From a checkpoint of a small transformer trained on Wikipedia.
Size: 11 layers, width 96, 3 heads of 32, vocabulary 2707, 1.76M parameters.
Architecture: LayerNorm before each block, rotary positions, no biases in attention or MLP.
Training: 113M tokens, 3446 steps.
Each number is 128 + 32 x the weight over its row's rms, rounded and kept within 0 to 255. Layers, rows and columns count from 0. Numbers have three digits each. The size before them is the row's rms in percent of the matrix's.

# q: layer 6 attention query, 96x96, rms 0.189, rows 0-31, columns 0-95
# k: layer 6 attention key, 96x96, rms 0.202, rows 0-31, columns 0-95
q0 082:067166150110124099161132163148129128082130164136207165114181120138131162117125153084147157182171079151161118110162084146084162094057153128134133136114174146161169148194196196105109127135163102104150111146152151123107115145155114106108143193145169119114130138177115139135117061160163163166
k0 065:145154131120108147114134122087168080181128163112064116122160111110107118145133146116141165080168062110156128174177149117189112145191123140114110126112109067071109196186075149154109056142100138110127067172163143112159172161164136138105161119093106095089102089108118112104151138148179101104
q1 087:056074111157190135109162152135149151106135182106102165153175162125151102139125231160116089132124148099139152107068143098102109135157129105148125183112104108131115138104110183147146216124157153151142148179100085167165092098112154155108076130141100098138132133133140191112070133108178134114
k1 076:134180134106066105129158096129123109099126119078143134120150114148086143116160112134143123132148108101164076134200112148119179094069127154144133111100161126143096091125150118147090059103133091086092071139168195062094122178187090135179181144161159151042107145125147133140149109171141136100
q2 094:156154131138069070197110175110082109117130160153082101072051116181176138129170132159139086078116137151091172148122146098083158104121124172146114113146112122119120153117196074173128110139108149131075089144134109098169112140189168101167164138094202122136090106159134101147147120155115117136
k2 088:090161137110126123088125137160072067097097105110135114166163127100117107160143099130133144137130087092106118190129089135118120128086155165176112148136145160078072111130074159132150124093083090081157112118148186095159191173150108120118191169152114140152183105188082132108033099131134118098
q3 077:081148137064109097077191196127123121122138165109148108130215194179146127106099126064123134115096107120103142087132097189108144107083114090111149131130146118166175083173143161143094074119168103100138125124162094072118084081136143117190165150118132092116133132080128104111170148110168131128
k3 091:123141112148125133219121123113144117124193103088166117132085103069112125161151175215164176108157158143108092149148101078139166126142159137087103104126113133112120127121141133105152170140097072150071097098106220105143097131185142168165130159109160117094071098159139138128176095162097125143
q4 084:106147093098100080183129132125124131080131167141154135148161134152143154189120106185127148119152130144202140095153134124134156076125084145164133167127185126146124092150192147111146154073144116055128092137104119101172113089153165127193193176082165104068165090155082103126113101177115131129
k4 098:121141129131074152138162109157057108129146067154113097131099097065127129157142111186090091177141070087129095099104154115092145161117114128095177167120138185091095107146137093189143133141126087184109092069161138100079123140196129128088066113136137181128151123113160148121141151111134091064
q5 107:078166127155148138108137147148090111161116117135129131149134113094135152134076124094119115167098118098154163093155107114115085156143123069140142145099120186147126160105081136138151176146067149135182167117102070155157117136022106120099086122103083144158179171128091138206103060137133067092
k5 092:152076123111156151100100146122144171162181122135134134108087122170114071114156153142120141128126152090146121143101151148188147117172116116088066141091121022150139129101105047123137142124171144140098219125160120114104150128116098116141150124169107189062053136115106124097101148153078163141
q6 079:186123135139152129178122085134112131086196096109103130118144186089112087070131153123147127090130192119185147125132123050161083156108114167076093136190110151085079128172173184133133145094117181100126114104114180132128134207133143121169131110134155133151149120137096100104153151127058116120
k6 094:115182083094107140083145127127107134140130056122129104205117097127149160158105107126109123124152069162090131121094140093097132085125152172176184072109129179123182094157132105113109124119136068151155119142105152146159133173169120109142085088083210122096167108109182099130079069135159091149
q7 094:104130142063047118129194106101105101115155094184114069103100102159102170136116120037140118144123127115184074120138123131150136091135117154111095134138127107140192177154093093133140117171168137085058198124140119110128120108164102166181110155138177120065089112110114132101158140141149111120
k7 094:136102076120143138094143166102134149157107115141084063185107123151147159154092094133147153114138144184113189187128177163174127044148115165188143120161108166098109081148123112153120041086127140150168150088087137145112136128116168127143172131128142121181146131157143106102104103154167112047
q8 085:127080109178144182100145102177110129117153133135169116132167139109098091064119102134125111130119126109129124128144151101129097151161130120160060110138127135118099136124152151083158181166102185193237179131121079181139103115104132121132066129193098129189175156104160181126074126112144112116
k8 094:102149189135112124187175091103140123087071142074156118146073190135142107141105116141122123147152130060123097151176150097119095090146143100164186138144127203166140089097140097090148133122125161092081068126177158118100082164138107137106135168106142130189107152148172140169092083149175133105
q9 081:125169055099093133141187090129128098155188147141146069124115077145129148109094094060132122130165151110119156100149155095146102053112097131128100064126109102101169125136093147132088137172123134169120158047124120131135182169181131065188084131128149128131108125126143156113040127138128117126
k9 110:123110089061141114127126136142110105077067109179153099159136170147133158107102139133106136101184069112134080107151113098114153154158184173124179100129107206130146089185161111109150127088151074060105168080128162112137093057108112129143133146131131128110117051109159110166129117143126104071
q10 073:092140140106088102122150118149150104112133146129107108113142113088149124221106177089098083114137143130097115137083149168128142147118134119064184100139102177120067120182168124139142059152108070121097170159099165111104140139158152221142128139171136129051127105113110094106178109165098135181
k10 137:076184107115134076168156119164145095108113079163132066199095143121162141134149088116131172096151116086165099104140098053108142104104159164126181100180136132082181146160156119168161154122144122142096122124142176153123109159147129081178112132122146129161136111168156124178138109136154041071
q11 097:151125110082074117151146091143129058142101108134093146102125122115165148114153132148137170123117077098157122101144113127118198128105072173066084118149139054183151109160158104091137074149150161086085125135161132093163165124169176106188155156116162085074070132117115113157154145152148192146
k11 082:111139179167088133111139122116080157114133122096149128090162205154160090146097166155146102105092122118072132133142126132085057135149108097114123158114087107196141090140131141075161205133119178118132159156146100170110156126057098158072105088148114147087115157111144171050133147115115163173
q12 090:079132159075111107115136094185089151067084089103070089123155155150140114137065104143068168107102121118119094117138088158113153115131165100156189151130190107140117159097147165190091088148189108112134131118120113177067137116127093061164148125136118152107164124176088115123127136119126084068
k12 097:116076124110120124109159126112162186164132127132175170168137156152091140098156144160098111105112208101167148141066121136100113186124147118132112134110183160188143133136129084092130164082192200093133177147133055144154124151127139151119096075195107165146107148184136133143129133185095134155
q13 094:160126096080136099126164139137148067087158140080192158058163172077154148163158119136097099093147134137128174122097121129124055079122164130195107145119105122126107095116136115168144081091153133139154109124144087114143068193158124190131148107122137134087170051122077154103106142095159123156
k13 099:129096214109142158164097097154144232162107118108174130123145133134133115039080091120115158172147137142118137107147171110150099174134107078093084133080123113124110138112090115076101108144096166169109104139133115128082135096118173086095155120119162158137123162123116042067134134147096158149
q14 092:149156147080135131110091153138164119159132121133106105104172165195074192109109085077074110078121145159138141171200086160134112115122097133161136094133179135141144184128145158075150200133191108137132081095084130103144107077085114078120149103134110133133144145075096107176175147105160117113
k14 095:137129123102138116117167135069127115112153152061079137180188155137088114079089147065086147089150138147071083173132145132107086168154076139129141146125112148104138094129127144113143098154186130129157198216164119177144130090163148150166114101070111096146158088121154121100127102107062111136
q15 086:138134151129118083199160117138125103151109095126103139114120095126162215140114090184192162117087092134160163116164127110128134152145138104107106159111106173113121156105138165159031159150043090138151168115172141084083101122148090114129161138093163166093092134172102165120084112101173136150
k15 081:085141151107155152081125139152128155084160159099111125171148119119116144153175094162046050149110137128125128196130148122130170119114133161088154158058147101099137142091161123169131129057116103144076144116128075172138090061098085049148127121151144154163119123179093078137142124090139139151
q16 094:157138078151115117087139095133143079154191123155060107172145140079125075141121114172112129162150139141172153144146130148173100143126067171081180139127129129133068146095109151132057127126128159096095110104105184153068158136163135179139094142133091119115178170139107136072167115078181148080
k16 096:100084121119102114089077181076107115117129111101108088113130123084114113121120144107127148106076159136181110062152160119104163126158147169102131080107085143099125191187139063193173181099116107162114129131106072150184152128093084090104124146109147042115160120150124159083123166118132098101
q17 092:068149105146109190172174101140083190210148132138125172108172141193127134110123138148165108072140122138101102052107138211123165112194169117087113102099102151114133137117130120142135107094131155115084086102135118082133110138148133163138146139087150171109139161177121115163141149123070073140
k17 085:223132123102101148129154160147123102182131164134132112123178114153163148143156184176094166162151170106111167203155109134124123141077149110143070095082143117105109159093081119130065145142159105078130176056159166153157125120112135171136118096129102123126116140062124156129195149112149121079
q18 100:117119062096087070149120129111126147150124108122111138172145092151113060129119123062134085058191114155119165094158116113161088163164150088109107177087091135220151103100151145156103133165100178172159104184145149101139124120159120133136147183156098155099150170156122128149186122126093136095
k18 098:122125162155103154086162167141126136046132135149126117139157119081129172094165147123087184148132094129160118118155106134065110087123068158097111093143123119107124132126055121121207153061159169057112145082103120063101176130096081153129117076106089147161126138123156153118123097108190141129
q19 091:087146121136108117078136175167154186157187108131182127152092134139098159102147125112124133076112097151179101056097133036149072135109177083136150131130134124159138131139113107092130077136085093151147092162107108159078128122140090166124122173156048127088113132087175121094111185119137106158
k19 100:174129134100157129122100095172154163078108173130155127136081135113144134137087125060067154179083148098178092113129111170101128111197072087121101107095113120141132099128114157171111138170161165101106165109189126070147137123119068078133111157187143147130107169105112174149052129159109145156
q20 102:174107084136126155150156164146115150064136152079141120149120161104069095119103075124074167114110141110175132107169164143102102128134104095162098090138133138084137065182143065136176077131138057179110129151131167081102131092103101092177154098147144090091052140098122130141131084120161142098
k20 095:087120127129134163112154064136193104151088179161122141073164126141154144106095077144142146119168122127087091114117154124145105095183137118124153144168177077165123143132147118089146112178092122099180134120169047150116152079094082095088102151112061084172101103124153091136152140179155107187
q21 107:198139145143071129131152130159098103161133147118180149120188089090113158123148174123104154112157107158124082116183081155157170146140136135141102075087129089047126131133047099154136086132104120108117156094190165147119094112115104151133140063136111109046098084129145101156104070127118131098
k21 098:096146166148143162113146168146223143164062150139163138149134156151140104128139110083140127081187117100072148127161153139224077158170102048113134096111132120119126100038122137121148193179159122144131126110144142111177138078107144145153135173126128146139160110099116141153148175127141112143
q22 100:145116131089133164177147137107191142086145105108180153112113089141130193077163099127068128149124126128105123096099076145106158127125140114091166128070145190159193121108109147146140088112169078167088136088121082044136131103156090134132072119129144139106112116152169077109076118128150067082
k22 099:061121099083100148085143127120086130140113154137099115129136144124143109156101125042205088089122160202113129145180160151150132149081146146114166118133170070123136166075105118118111121089200173090103182108164109115067098114158186125167165104128099135135119115070088138133175121116122121121
q23 086:178130224100125097074113176094092139088148088160166097120163094125151124095123149169102133101121166107123178126117082142125127101173097109165145062106105100138158142133149116172139170130101162163110086056124110186129143089136160165125103142144113039106150105147068141131115145139108108182
k23 085:095147121134103132145108116179139158150090054085114087124120125121136131137129125087095125113097104076120121157130058156168053124122138128143113147120092135082101183165109164029153162101121168097083181177171157091081102062147120148109100144145142154135164106141147118176094193109123125109
q24 093:118108088195128151152136095159117137197104111160125076113065091201136121096148133175110163125140120133094133184112042123149129151103092136121111080099110156148186164140156118186197130098146148135126129142105120143120158192170092131053118157138181104124108126161113170165120115103097161142
k24 098:179158115168123070121101164132178134083137104196032103115164159129119120140118118208065132158112111127131158120111144086162169107143129116128147108133109128104151146141118116162113065147154159082087108143126177121149085141100110125109153030121113156130102156115096137182089203122103131113
q25 088:143123086139171108099151144136127141098141126084131113212145117119125112074132132187131130060135087136076123183115162104097155151057098141114119079072149133056201081069150131098118077134137115106102159149097135109136080094129162167117137068148185112135169122128116149120162148087164136146
k25 089:127134195150127165132154144128100166147126112174121186115173136152134171138074137068095119191106185140139155150115113085134082144133135138211117130144127097167130172053111135164128153140093162155124128188140122175152116060085160150123124112108084124114159143086096090192074147163150146110
q26 105:068188176104128141123097115161163142139160191078115141140133085137125143067188101116127108124179116134164152086135122141076151115119124152120140060090135151149161093113163112123127116143174091102111124120126089098055103116168089103114217131143135145091162135065121140128156079153106071184
k26 091:134152137104149084130143146108184150124149098098159178118163163123136141064107121026120139080116109154125083131089118137090119127081133124120162171179151092146152199148110153107118157114173090147095105141074165128111128139081125118139059121156165101150110116072090191144165071069140113149
q27 096:157106161148136119168130119135155124124106136167141123078121166128133104142163152105090109105193133083099099159103200111062112142095122123087106144131131148129115112092149153136103056115187153158079132085174086152098160172195120130146046123171123102167068194125164156106178116158117117156
k27 095:141068110128086081134035145157094094082113153108111112165109074116164086128115118133127169154133107177151121052087163079122167132102106090158087122155101098137097149119128068099117117104143107187116162140093074107087071131094163170116079140136112127158110151151064112139127121162132172097
q28 096:068089124092137154079171125122170162167138193094113121153144175144149078158076092152055140160193157164135082105126166122164141131110113159091150143135140138127137195141120160144162141082118152146119178136141105145106113143132172152130092145145153176208082086142122087083072128084150130135
k28 093:142112040153151112158178155172141132098095166162086134112076135128119105113107105156131089145163155129132174172118150128113135103143173084100117099150097132137157164160138089135123135061134138144160144160121166096162093177167068143166147112116101094131142182139159097076124115121063127016
q29 102:129125112170119140160133042146145119182142117049075176127103104077128094120110206143070061077141132130153136143139194130116127132096082092151171131127103121103146194161139150127145139157132113092122145093143130091149162172172119112113096135108097104120120108165158068152111157165090120191
k29 095:195155126139109128104100191122143121135179129129080168068086111156132155116087039129154116175106118080145175099097137057074098139110083136121142117089119083124098165121212150181119125138154147157075165113118126077124091126124174092129095177127110120124124129090136144086129116133120136069
q30 106:133112178094100108071188158070138081104177115088137086171191153166119145123173152136182131136146077117131123152170120108163109151147143131116146099202205157104137100142148145140134084170071117155127152116126110132103139122152054114168166168148105121156110152135126108193064087155119146138
k30 095:063129082174208161130081154148140124090102121173125129157142151122089123155063122121134134119067105114080040113135101169148133101089178124135117138108143127103213075142116166145129176131161130104115153146106073084090079101073142098137073120134108125154115102122130128123168096105135163091
q31 097:096095182090117094123037083065088118156128115127135104144117131131132120111116152162124166153144136132129210151163158084143102135125153155138111145127107126166102161120148097141202126098111121157138140155036112133142161097154143182087074098080095113148154132117172169098072103088133060121
k31 083:072143125129123127133186185117166149077178097096115121089096144152166170151147139138129122140155127172113085090056111125071138077097136112072157085190143149125132117179123157205080136076181120131156142118123165166102122114144125111089141179139144166102127146132108086103166198125114178142